Part of a small language model's weights.
Size: 10 layers, 3.15M parameters.
Training: a variant of Muon for these matrices, 8564 steps.
Each number is 128 + 24 x the weight over its row's rms, rounded and kept within 0 to 255. Layers, rows and columns count from 0. Numbers have three digits each. The size before them is the row's rms in percent of the matrix's.

# layer 5 MLP down, 128x512, rms 0.247, rows 0-127, columns 448-511
100:135152098109135142122125135155123113129141159146080133112115147122105122100138108160164137134119129142114148132146106139101083128075108134153166140139113095137143112092097116165141142121154167
094:129141148123096095134174138151152172112111086108107074153125101173116158140106133108112114131134165164139131144107127164136124098149138097104153094141129069129148132111115118129111152114150140
093:125132124144132140112164162142116109116123150142088133098097100102080106127120138143113124120124130113152154138112070094136128124152107112141148144096106142118164166152092160160115134115177186
100:130126133132137148123102137167131151163109133114142122094151162161107077138112125131131126165062154148154097118138162128111134141142127113109121132118119105151141153121129104104063126108146142
099:137109151118115112149119132165129108090143132149142124145088117078116167111090132086120165116168095099106089145125168120131090142125146145189110109092108091048079156102148144128116132080131103
099:149161168115151113172146112115154142129091143082070107164114131170117117147127136135121123132148113160127158113117154131122128114099160169150155134140113096118125175150132137138146165115108099
101:159129119093156149114101078166122117148140111103130093090107121147153152121118129117138100106148158131116117111095162100080125147145134115178103132174143123132119188133126098105121109184127143
099:149110094118132134148103108142114130111143114120114114128135118115143135109158091108119149170107127064110134130136166133187136129112115123178134146124157162119133103108132137119109178145070152
133:168148153147106122150100107163127132122114084096150127122108127123149110113144118121098133139117105096119134131101160129142109099118110140098123083100171131117129114091164113115081146129090141
094:115145135135098119135107155143134083106104128110133112162124134136149124114109109100132114137134115122128167145138089167158160122115151154128142098155128138143131124137092075148120148145141120
093:130136129156140117089100099124125124107130122105119095110125103141134098132176119126111138116128111105117117118143104155118094157137107140149110135171155151174120097123101127180150143117095121
096:093150080128134117099143138138130151150096117098126162151161173142133123116117126195126139122089078108143107144128117144155173125121140158079131119116148084132135137141100116129103174086155120
103:144118114138126094126127138112107115120126128181115103166111133071132082117061180178120114132157133103164131174134113108091130120093134157117156146127146099088132111103132079113125143140096173
101:147068132132146105111145083104168110151115149144131152132132141119136107162123125162147105087124156117117116152130155148129170102105128108154130131145130113110136124100135124117107115141096096
101:121132084123144116145083125145131140113118159126162157119155082092122146198127095168138125092085125115091154104125150105113144111123125135126128133093136107160165130154160132118090163095111110
098:124166101102153111130123140119110123161132104173094122093168144140121119153170122113126180143138122135113108073162132133138171121155116175128146124131111141130131158149143145144136106110130117
118:153082128185122130158151109126123126115145154115151134117124134128120104119129139174088138134143118147124118150130143116138109125141142152168098123097101152079141116115130148109100084124138109
096:109147153129135142149090114130122073098098113120200135126149115154099132130123123143158091141131123134166121108176126123110129141150094098088171093098092156121141135136150107147137136147145152
090:098126128141105148170069113159105130130132123121145129099135123090105161094125133104137140148068168099133132098101131112124142122106141137131126141119151116141072096132073142109109118136144115
106:107112158106172140123107119129144127120081126121122141143144143124140135112120175140130197094122091118163135134153140109154145143155126157151163135121129120146103171171106115121141118106128096
091:144123119094122107119122113134091092105110152147153133146125109093162112122136154109115129172100110106113124110123131129091136181118119121173137090120120060120118098128137120120140090154175147
101:095139126126131115159127144164156125116142129125104188161142119095125093150123142089108091130136139090128079155151114103142093120132126112157116151140108113090140149112093111148147100107152126
092:143145160157158112091081150115135137112157148120124127154153124148090188162093108153130081164157190153102112150138069102106145140138098161125091110141089143134117122109146142169137144113089132
094:175164167140148142133100135092149151123128109107134151139135125167093128128145168120167088133113119136131146086091105133157125133129128155110122094093135075132159146116104180126156124128139157
101:129133141122093123164141119104134073104108117132119090130133154121120131101173108103078138137168113123118131148076190110134138150092090119127125118081151149090155131120116150127120100143110141
099:112093131121132154158083097136106128115125072107131154107199112178137146123136184101110119105158142111117113126131145135113154146103142128119155105144115140157125084157104145131122117153175098
096:112160114137129133124097108123129136108102133111144119130102120126109098117110124141082197128140126135134121120107101091147130143115155102159181153109110119110130108135142157137067098120103143
095:165131144107103123133099113120134042116110150118098142119136106152122126129163167133123145101116127117065144147103158117121105121071147112160109115149113123121121103132103135126079163129164133
096:143175109122128108138120157142134108114120156139101148119106151124150133146173158100111136110136098112134125126129119176145099133144134089089083124144144095133156159136186106151126107097111143
101:130139136142136100146173153127102137162102106114069172111137098179148152094178134117159115120103124113123099144177116137140068117088109096131104149130162136119121159136132165159124145132161140
094:139104093154139130139160079162126104101144109124131137124128126148105122102119150134105141143143142159107123133111131139111138142149116144129099140183124094133092181112132147118145108134151123
099:134130135142090121167155127132154092119142101125100140108122108126103131116107132119114104150115140144127169106112143095165123103133142130116149112168105147152089126084092131086121122148110134
101:133110163150147135127138157135078081134134102145107131127154161163145106128102164132130164160118133094142135118138150123134153085130107113116125142113126111136099138160147139132156127085154118
093:144136119122162104097087111156092119105088130126101081098119122131161161151165166150089150128161134114100144091124132166104143122124113138136096102116160131148157136137113130096131151096118130
102:107115165110104142137067125120134150134143159102128122130147087110135099097108081121098148133119086166121061178129149097131120112128182164120107123138138158130128139103089168175153144085114106
097:126128160076138135131167136136163157094111119122159096083151077132097134146107145131122113113114142121113097090127113188134143111138131171146130169116161169081149100050192157123141077118121154
099:117086129145116149150116130148085081132124151144174122140139091115094116086106157167137133112133135166120100094106097113128135168090170114178133102121165157097090138151097123102094128150104130
096:147095143140129114090156150113091144125135149070143138133120131128096135142138117097136100126131151137160115117137119124095140160134118108125129122094113101166107153115159095122143140155138091
095:121106104142122135152098105131148149120119143130114156085159157138097105145121138114127102123101119068137166139106112147151125163121130136169143160142110141128138109111165126091091101147106151
107:116129112134136148095156147102145101138172089140141113113123150087153128104125134111118143161136147150155155108128136145130139117159172076118078134162149142152130098159126079131133117158139134
100:125076138100184120149128146112170111146097099128131112074108085127139129122121097081173119120168145105146104165096148083146129123159142105122132079122116096131160161141096173122068078138140131
094:141145131160105118115180127073116096173138115104169125175148140152139131119136133122165112102125123139142112072167146140165102139090176134083086131165155142112113149135119138108133162164146098
184:156129129167116117111105122114131150115118163117140098115156136130119079129076143144141150112134143149126154132117105143169121147136122145165149087127139157098125110164143116118119091098132132
099:136104134148127150154143132135137128085134127151135107115130114124086139151169160151138105164104124095101135122105110089132134097138114134133119143137125179106107129148115151136110143112149083
096:157164136094149133154120125157141087105120150138140106135164100111091154124167154099142161146108105121124125109107131104162149132133139160150135123111133149164112105130122136113123159154123110
098:102137113136123128126170108108125131123175113108172109146118145104102145146127145096127111154109118169089141140075149093085157124101116130113117141123124141128108138093169156114142157143122084
092:144141138143133127155100098160101123106111131133118161135091123126103160114136144107127108104108123167157179141155098118105117113074103096149128141122168102155108151100112153136130145139114136
095:138131110155113128147125130152175129106112170122132174120140158127139091139135174134101108142088112115148118189107093101137149105133164100109109119081122109143125127140135123114120116192151155
097:135109121112127155106153164125128118122080134180161112109148147134120163147139114146145143146112123130121153163177143125176157146147089177130172122134096188121146121098113127124150099131131131
094:155138127134089138111147110108107111137160145091151088138106140094098121145108129157123100122137152140139158161101105127090109138095077145128145107145107119131112136107116109103124118135127154
092:124114106116121142096142154118078142106111108130187114109150129107127131080134144131150117119156171129133156125122130125122141128127129122157146128149177163165114144116142096148126097117128148
093:110146115197106093133122138155098149143100145176134148124120154179139115131145084145128172118122096119128085165088127148106130101128125144127134139120124114156179170138103120122161098148123096
087:121129179131107109091176104149089139142171195121128086143109126170149141135096142122132156117123133142117170123125095147111136113114085126116101122128109084133140161131100087147116127112154094
101:136173117151102147141151097140137091107155162145112130095158131151119164154141143146064109127122115137143094120107133151095124109110139129160100140136134125109166138078134122140164141128155127
106:137109143118158135158132115149126167141139102112132157133093094121137131133167138125102145116173125134068168102085147170119096106154132157125138100087157095121126102121150112155138107115146089
095:087141153097115156142147135125171179112121112135144101129133143120119109159089100129155141070106152112102082158166138124122088152117188113126149145149154128103119142151131115120131122135126086
095:163137103145121153176123104146154096118125127116119137161126144138108124102103151119149126126098142170159099152113103078172139127130155109144097085141136114100103130108133168170166160076149096
093:089129149143138157180092139143184110155156139139166148116111164146159119105130166102103133121130113118130149136164136068127147128139153115092103163116130085132128152112125173126143133116118106
094:137129124056093087124123173123163138147110113143136151115129132142117160118169109146093114148152140126173106070117123132109094109114121119124172111135160124170089124142133157132090164119124152
103:134144118160149159188112116153155101119154142127109112126102160127168154123103146126101097080102107138151113102113119138131075100157101106113115146142078137129131112123142158112114147135133109
089:107092096135135178153159125134133156106121116151132113133124107095194148125103113164107142175183137144139120127117108151128124112077149147138149100108125118081114163140131103146092109132125137
100:114117148116093088096163128106144125186111126139137155110116105148096100118132124125111126129119154123098128130134154123158141115132098136142122128138106084152139103130149129169097122147152140
098:120126161105111158083118115155112098114107133114165120093103097175123131148116135142112129157127149117147141089159085103108129153149148123135146102118165183108079116101155131132111110123058130
099:169149119104155146152089129146118145168134109153112156139094101113105125129109054149114088161120152124129083159097097130128159136088131136146101121094138074129140110133165123081116104148104129
100:110125154165105078149184148132107166126167146129099105142142150159124114169137104125108090164072156094109116125154112101117167147098160156128093118114141083131072110104135143117117078112124148
094:152130142180137121122091146111188126089108106120198134122084130170140141127118118131177162152134168135151171132130133161173097141097092137151114121166129165140142108150154090163139119152082146
099:135096121076122161094098155143099125144141144106176141093115146168133145095134220098114145143135129125131098137133115157163140125135085139184157092125141155114103130141129097153120057144115166
101:143126153099134135118122141102177141135140160141130146107122117114146128118141106139154131121131177117072152124152127134131120126090125113154131157112139157125125135112128106134104127137133119
098:122086158135147153146096119129137106129144153128131137079094159083135154088087115132151120135093099160118143119117103122143092126147118159106176140147106123138161122086120109139099182103118155
093:160147143158111176137175144110147129119121127146172103145131127142123093125117131117132099117114094133118165165130128138108138183115145094139135144134148112109109098147137119109131149129132159
100:135146085113135145149108126181172102105109125139081116115086121132154127148152093156130144120127042102123162136110109099132143122112130161128153128081129168117158159106114120133145128153144157
097:111134112112146140129132150114126138153134138136118103108174107146142155141116098133166114147119096132127144126157155130118130114153144139155125152118130147124118143157121107082159122112121146
096:158117182120141156065139118124120117162150153114101169154124111112141134100121130150100080178147131165120074119138118114137141132147115132088120133145100095161172135173136146180116146128134095
102:101119145138161103090162112140125165141139135104139137119132164131139127120117117137131129063127111161096093142131155130075111116138140117134114146150166153108083120093158089102090131159149127
101:134111131195109112098146082096138112112162101187138105095082117120122119123098159114147111133106128146145109127099129108128115124150133158101099135129115164107149128152128131103066126128157165
106:141129160177126084161160069157156151113128128100128156112156106157122108133129124130126164144153140191129116121117175169138101091121155095122110169146139123155146102120178125146111111123133142
096:078147126110098105116148116099087161096111145150083131158126140099174114142134135149137113071127144148102120126118117098086173122115122082119102143087131144113151100130113093082104158127122135
105:107156123135115137153118116154117163083109118149152076194151148075145182094172076130142130121141115136178148131130167136142161117123079090118124143149129136134145136110116128108123127129115075
099:136121114149170105113157090109119142128144093159107121075127125103136135091101140142129096086186116082162111155152139072100147140140182076123133109132149164130146083155135089121114144175107160
101:118137121120077119088116092084088144129159130128134115199080079133134122126139089114129126077163119157123134135120122109092138149085115132106117129090112104124145150089139166100131136114123151
097:104155089123078131120150152143151134139146148130150191162106132132114142111136137128147126139140100092104106160115154172165123107143124119107087139118101133121106129120146070134139141103113087
140:097143142117128147149141156112127137133159102114084124144146117146143171139119101113163136162139123143106123084133151167136119092189147129095167166171111107155108118113122129090177136128134127
106:147148132133149130114124147131123122147104152126090158117119152130098134132123169161139131094147123095074142149127130094113125099145111181128074122128116121102100146113163137126095133096125088
091:140152156120134101128122148137103127132133104127076160145168138128144139137113150099150126124100116146107076143156129148114121122190105084140147079107123148135113173121146133114149142122143097
099:097116111117098117160150115167120115166153136117124129127126134144118144114111152127172112123117130165113138077141153140145143142111113104124112169088127162088138114135159106114127110133108139
108:152122094131131100152128158117150096088093144154148137102118142116179115128106147135148132151133151080126129152129140133141078120119157145170150111098141124149135132133115105114124134133099104
102:115147111130091144163135106144114095092143154145135155121137104122143093095125124109102158146167118113105160143129138119101150112129166145132154092094158106142168135144108092119103085122144121
093:131121137131104126123120126144149118120097167154146108148077106079158159122100130075184134141143150103143097107125129083081140176174147138109150137098154130101139101123115117115128128069067216
109:124123130152164103109137108158153112170169113115119129116150095112075130114134117111115092141119139168169126144114161047142125121134103135115133117142171143127156114134100173208172084115137121
101:079131123091138155131160144134092125152130119125109094146130141122173153119161126129151134112155098144127130133136153147129136121128133099136116138099122162118139103103121083130167099165126110
101:172082125150124149142109145102097162123131126122118136083115143112091198129144115146119124090144133168109115157093114153138131095117141128110144142136125138118155151162137129164159130195113145
100:155120154123111142150120115103125103115110138067148103122136101144165165135077139110144090116164127118150145097090173127127161126180139146102201101084130131138138157172150116088127142147107127
086:138169178113172096119111177139176131151115098116101139125140119115147157139132103122116140155118114141110117145128142142129107116096168129113100157124135126108166104117124118125108122157153126
089:131141144167140203137110124136125123114152142122157118132102102096127085160155135145128154143105107137096110104110125091117100161117117117121113160144133117159143136120147107104158157138156107
100:087132123127095128146115108164121157104154104103142112151099147115131095129159145185104114080144154136158155104156114129134143123101123115130127163153104133122144107078093138170102143105136089
099:116140125140142093128147168119119133131129107153132119170119174112103100177119096106139134118163111144084128095126128166123119100154168142108127135139114118131111077113169113139156156109107115
097:139157133058137161117150162100101114147119143118094133114137147118107134104162130114168122177160138094068134117115155147139137097127044082116189178131116115115081088144059106102149122126106165
094:144111115115150126121129129149110120144139118169136113150146106136100130146131129129151116127163128106125130095113107141127154146121153150133145128127143129103154102115120135081188147140142118
095:142160122100146093158122111140175173160149146144133142131136141145140093120109157136130157135116087141153119172153168132129128209152118098100110120139090118132152142117121115090119131119154133
102:137139119140151125123109150150126161148124085104164116137108073084124134141114142129161141127131170141131103174140146161101135100178117123140107128138108146149134152124131137128122136166141114
099:126128137156136140122115080125152083151133146116110114138101114085080112159127095145160097100095156124115123118125157126140119148167096155089117165165163108141136124112115157174157143093085138
087:107145159208107097179171126133127108127099138089152085139074146111102074144089115176131112108142064132088132113159089149135123111096125132137121168150137103101150098094151074094143102146134110
096:146105090138168138131137151142156125170142086158148123157141137103117127170110103150145116130082121130136119127122123147160142091152177134110126121148126119143122125110143129119149124165105128
096:130112137121132155124064165144150137140174064128103130098121116132163135153140128121089102117124138158169091155088120107155069139111108172106147140132079146113151159119084128127126127129133126
096:146140125082119169090130130129101145169148115139151147109101128136119124168098104099065130080147099152122079113136114102107126135093144130134156138147121156137126144163157102133138135176135106
103:132123157154163143140109160150111091089121156176077150095110198095138145115120091103136141121078158110165105127135133077118171122093111089122170169123101125095123084086151156133134115170125106
098:141146102124116115103098070134112081105102177165147129151170117106112098089156133115153133142105114124166130108090090111116134149103132147172122130104159111104141107091093109151150107142122084
093:161100113088125157153132122102129129128139144130141175145134109123102162104159137078145101095099081128129084117099103141124122153140108124133163127123105120126127161140132093111089145155114098
102:136108092122155157116121177078115099112122148135133184138181141083119117125122168110091145171106106157076100104146153127090167108154133160167150134114163105081144124123124117112141143137104122
129:135117115092128137108132135155102147094094092128114110134124144156150154162163133114113120182168114130085133145137080113142188200131133160108104141098106138115143097157117102138134141130135153
097:128101078146123098101135143119083104132086143147109155120087108113135132129133098137141142116121177100113121141117141122173134092131090097114122133194108139173114110091097144141122145089104099
099:121121152144123144113118147142171118162122109105117161131089131105121105105103146124160073093126140167107149167065114133117105160150129121134140131168093117101126178143076120115162079137137106
094:170145129103115136082131106147126120109152105094161139133126129124084104106152126080156096119121139144096151158151143126114147123150124086124125144139114153179112116136121118120150115117132110
101:163137132145154135159115080126134110084111162115184099153106115098135128120121135102143123106153181142140119121155114139117117095122126144129119124141110159091081119111173130166107156138136091
099:152113115144095096155126177147128120171159126126098145111167115144106097130114099118102119118113162144116134100114150141120085173134159163150146167164131140148166097161116143167138145117146125
100:137121129116164166150100127113133094160155136111151083148161118093133119145135138135123147109130124116157145191125099138134149160133136087119164142092139107140146157134104091118111143100116128
098:134116159135102131100134147132123129142139153128155128122117131143141076166113144192151156133161171116126117150129143128131111108111083129081104120103129113097147145112156119126108129107111131
105:104147146158112124129152069146120116125107108104125195145107168134116107131132112116127117091117114100137150108130138147085131167139155168130121123134206100152152148086110135124116100132093107
103:134143158122107100126123144103113118121144078143137184111165083138186112102158107127101136159130130144150111133094126130129148105144100137121105120129105096081179076086114137131147125122159150
094:134134171154154180102153188128153140148128094132114091136140127066143113112112160110126092139113130077124147113155137119116157107151136145146111130134134097125105090142118117147114126166132136
104:155102139118103089116187143147070145176131098073143138152153135134106147192127156154126145153092156137089129120108179137095114112120154137091118137111102125154143112106120155110160126087091129
095:107085114120168081131128132056154082149164145147111148108147094149141125127131135125139102168113117098127153132138185121127130100124156160127114129112204139118102138109119163105114141145137131
100:088118111107124075114104123185135193145118132135098134139124137127193124132120098155096110155114132145128128137109096114114115131164116163128101122078098113185142127113109139128157152158151163
102:122145089127127122155110119106137148116132139123092100143127117159141107138132119119174088127135121077142143143149164125139109105099176103173127137142154146128117107126122155135085128125119161
096:108115121100130149112148137123162124110124145085124128141100124126109101099120164144102071086114124162112110152122107107107094158170161081122127123130089139085111122136106144124152161094137132
094:131131090145064166123147144169173130161149129180141152150078135098165150136099126100153079126150093134115151147069118110116087097135137131101127114130115122107138158125103105140124117148165092
101:099119147184137110134102137139155134093137117133095084102140122109118132160151136145147082110175155127130108123079106139166151104126108083108140088156104117105135145111148101143091156191087139
097:100124086164143124113129164128111153142110164189155123124133160132160096129100131105165123120132167102146127123148125141159182151134126167116083120076136154115111142124137155143148112148111127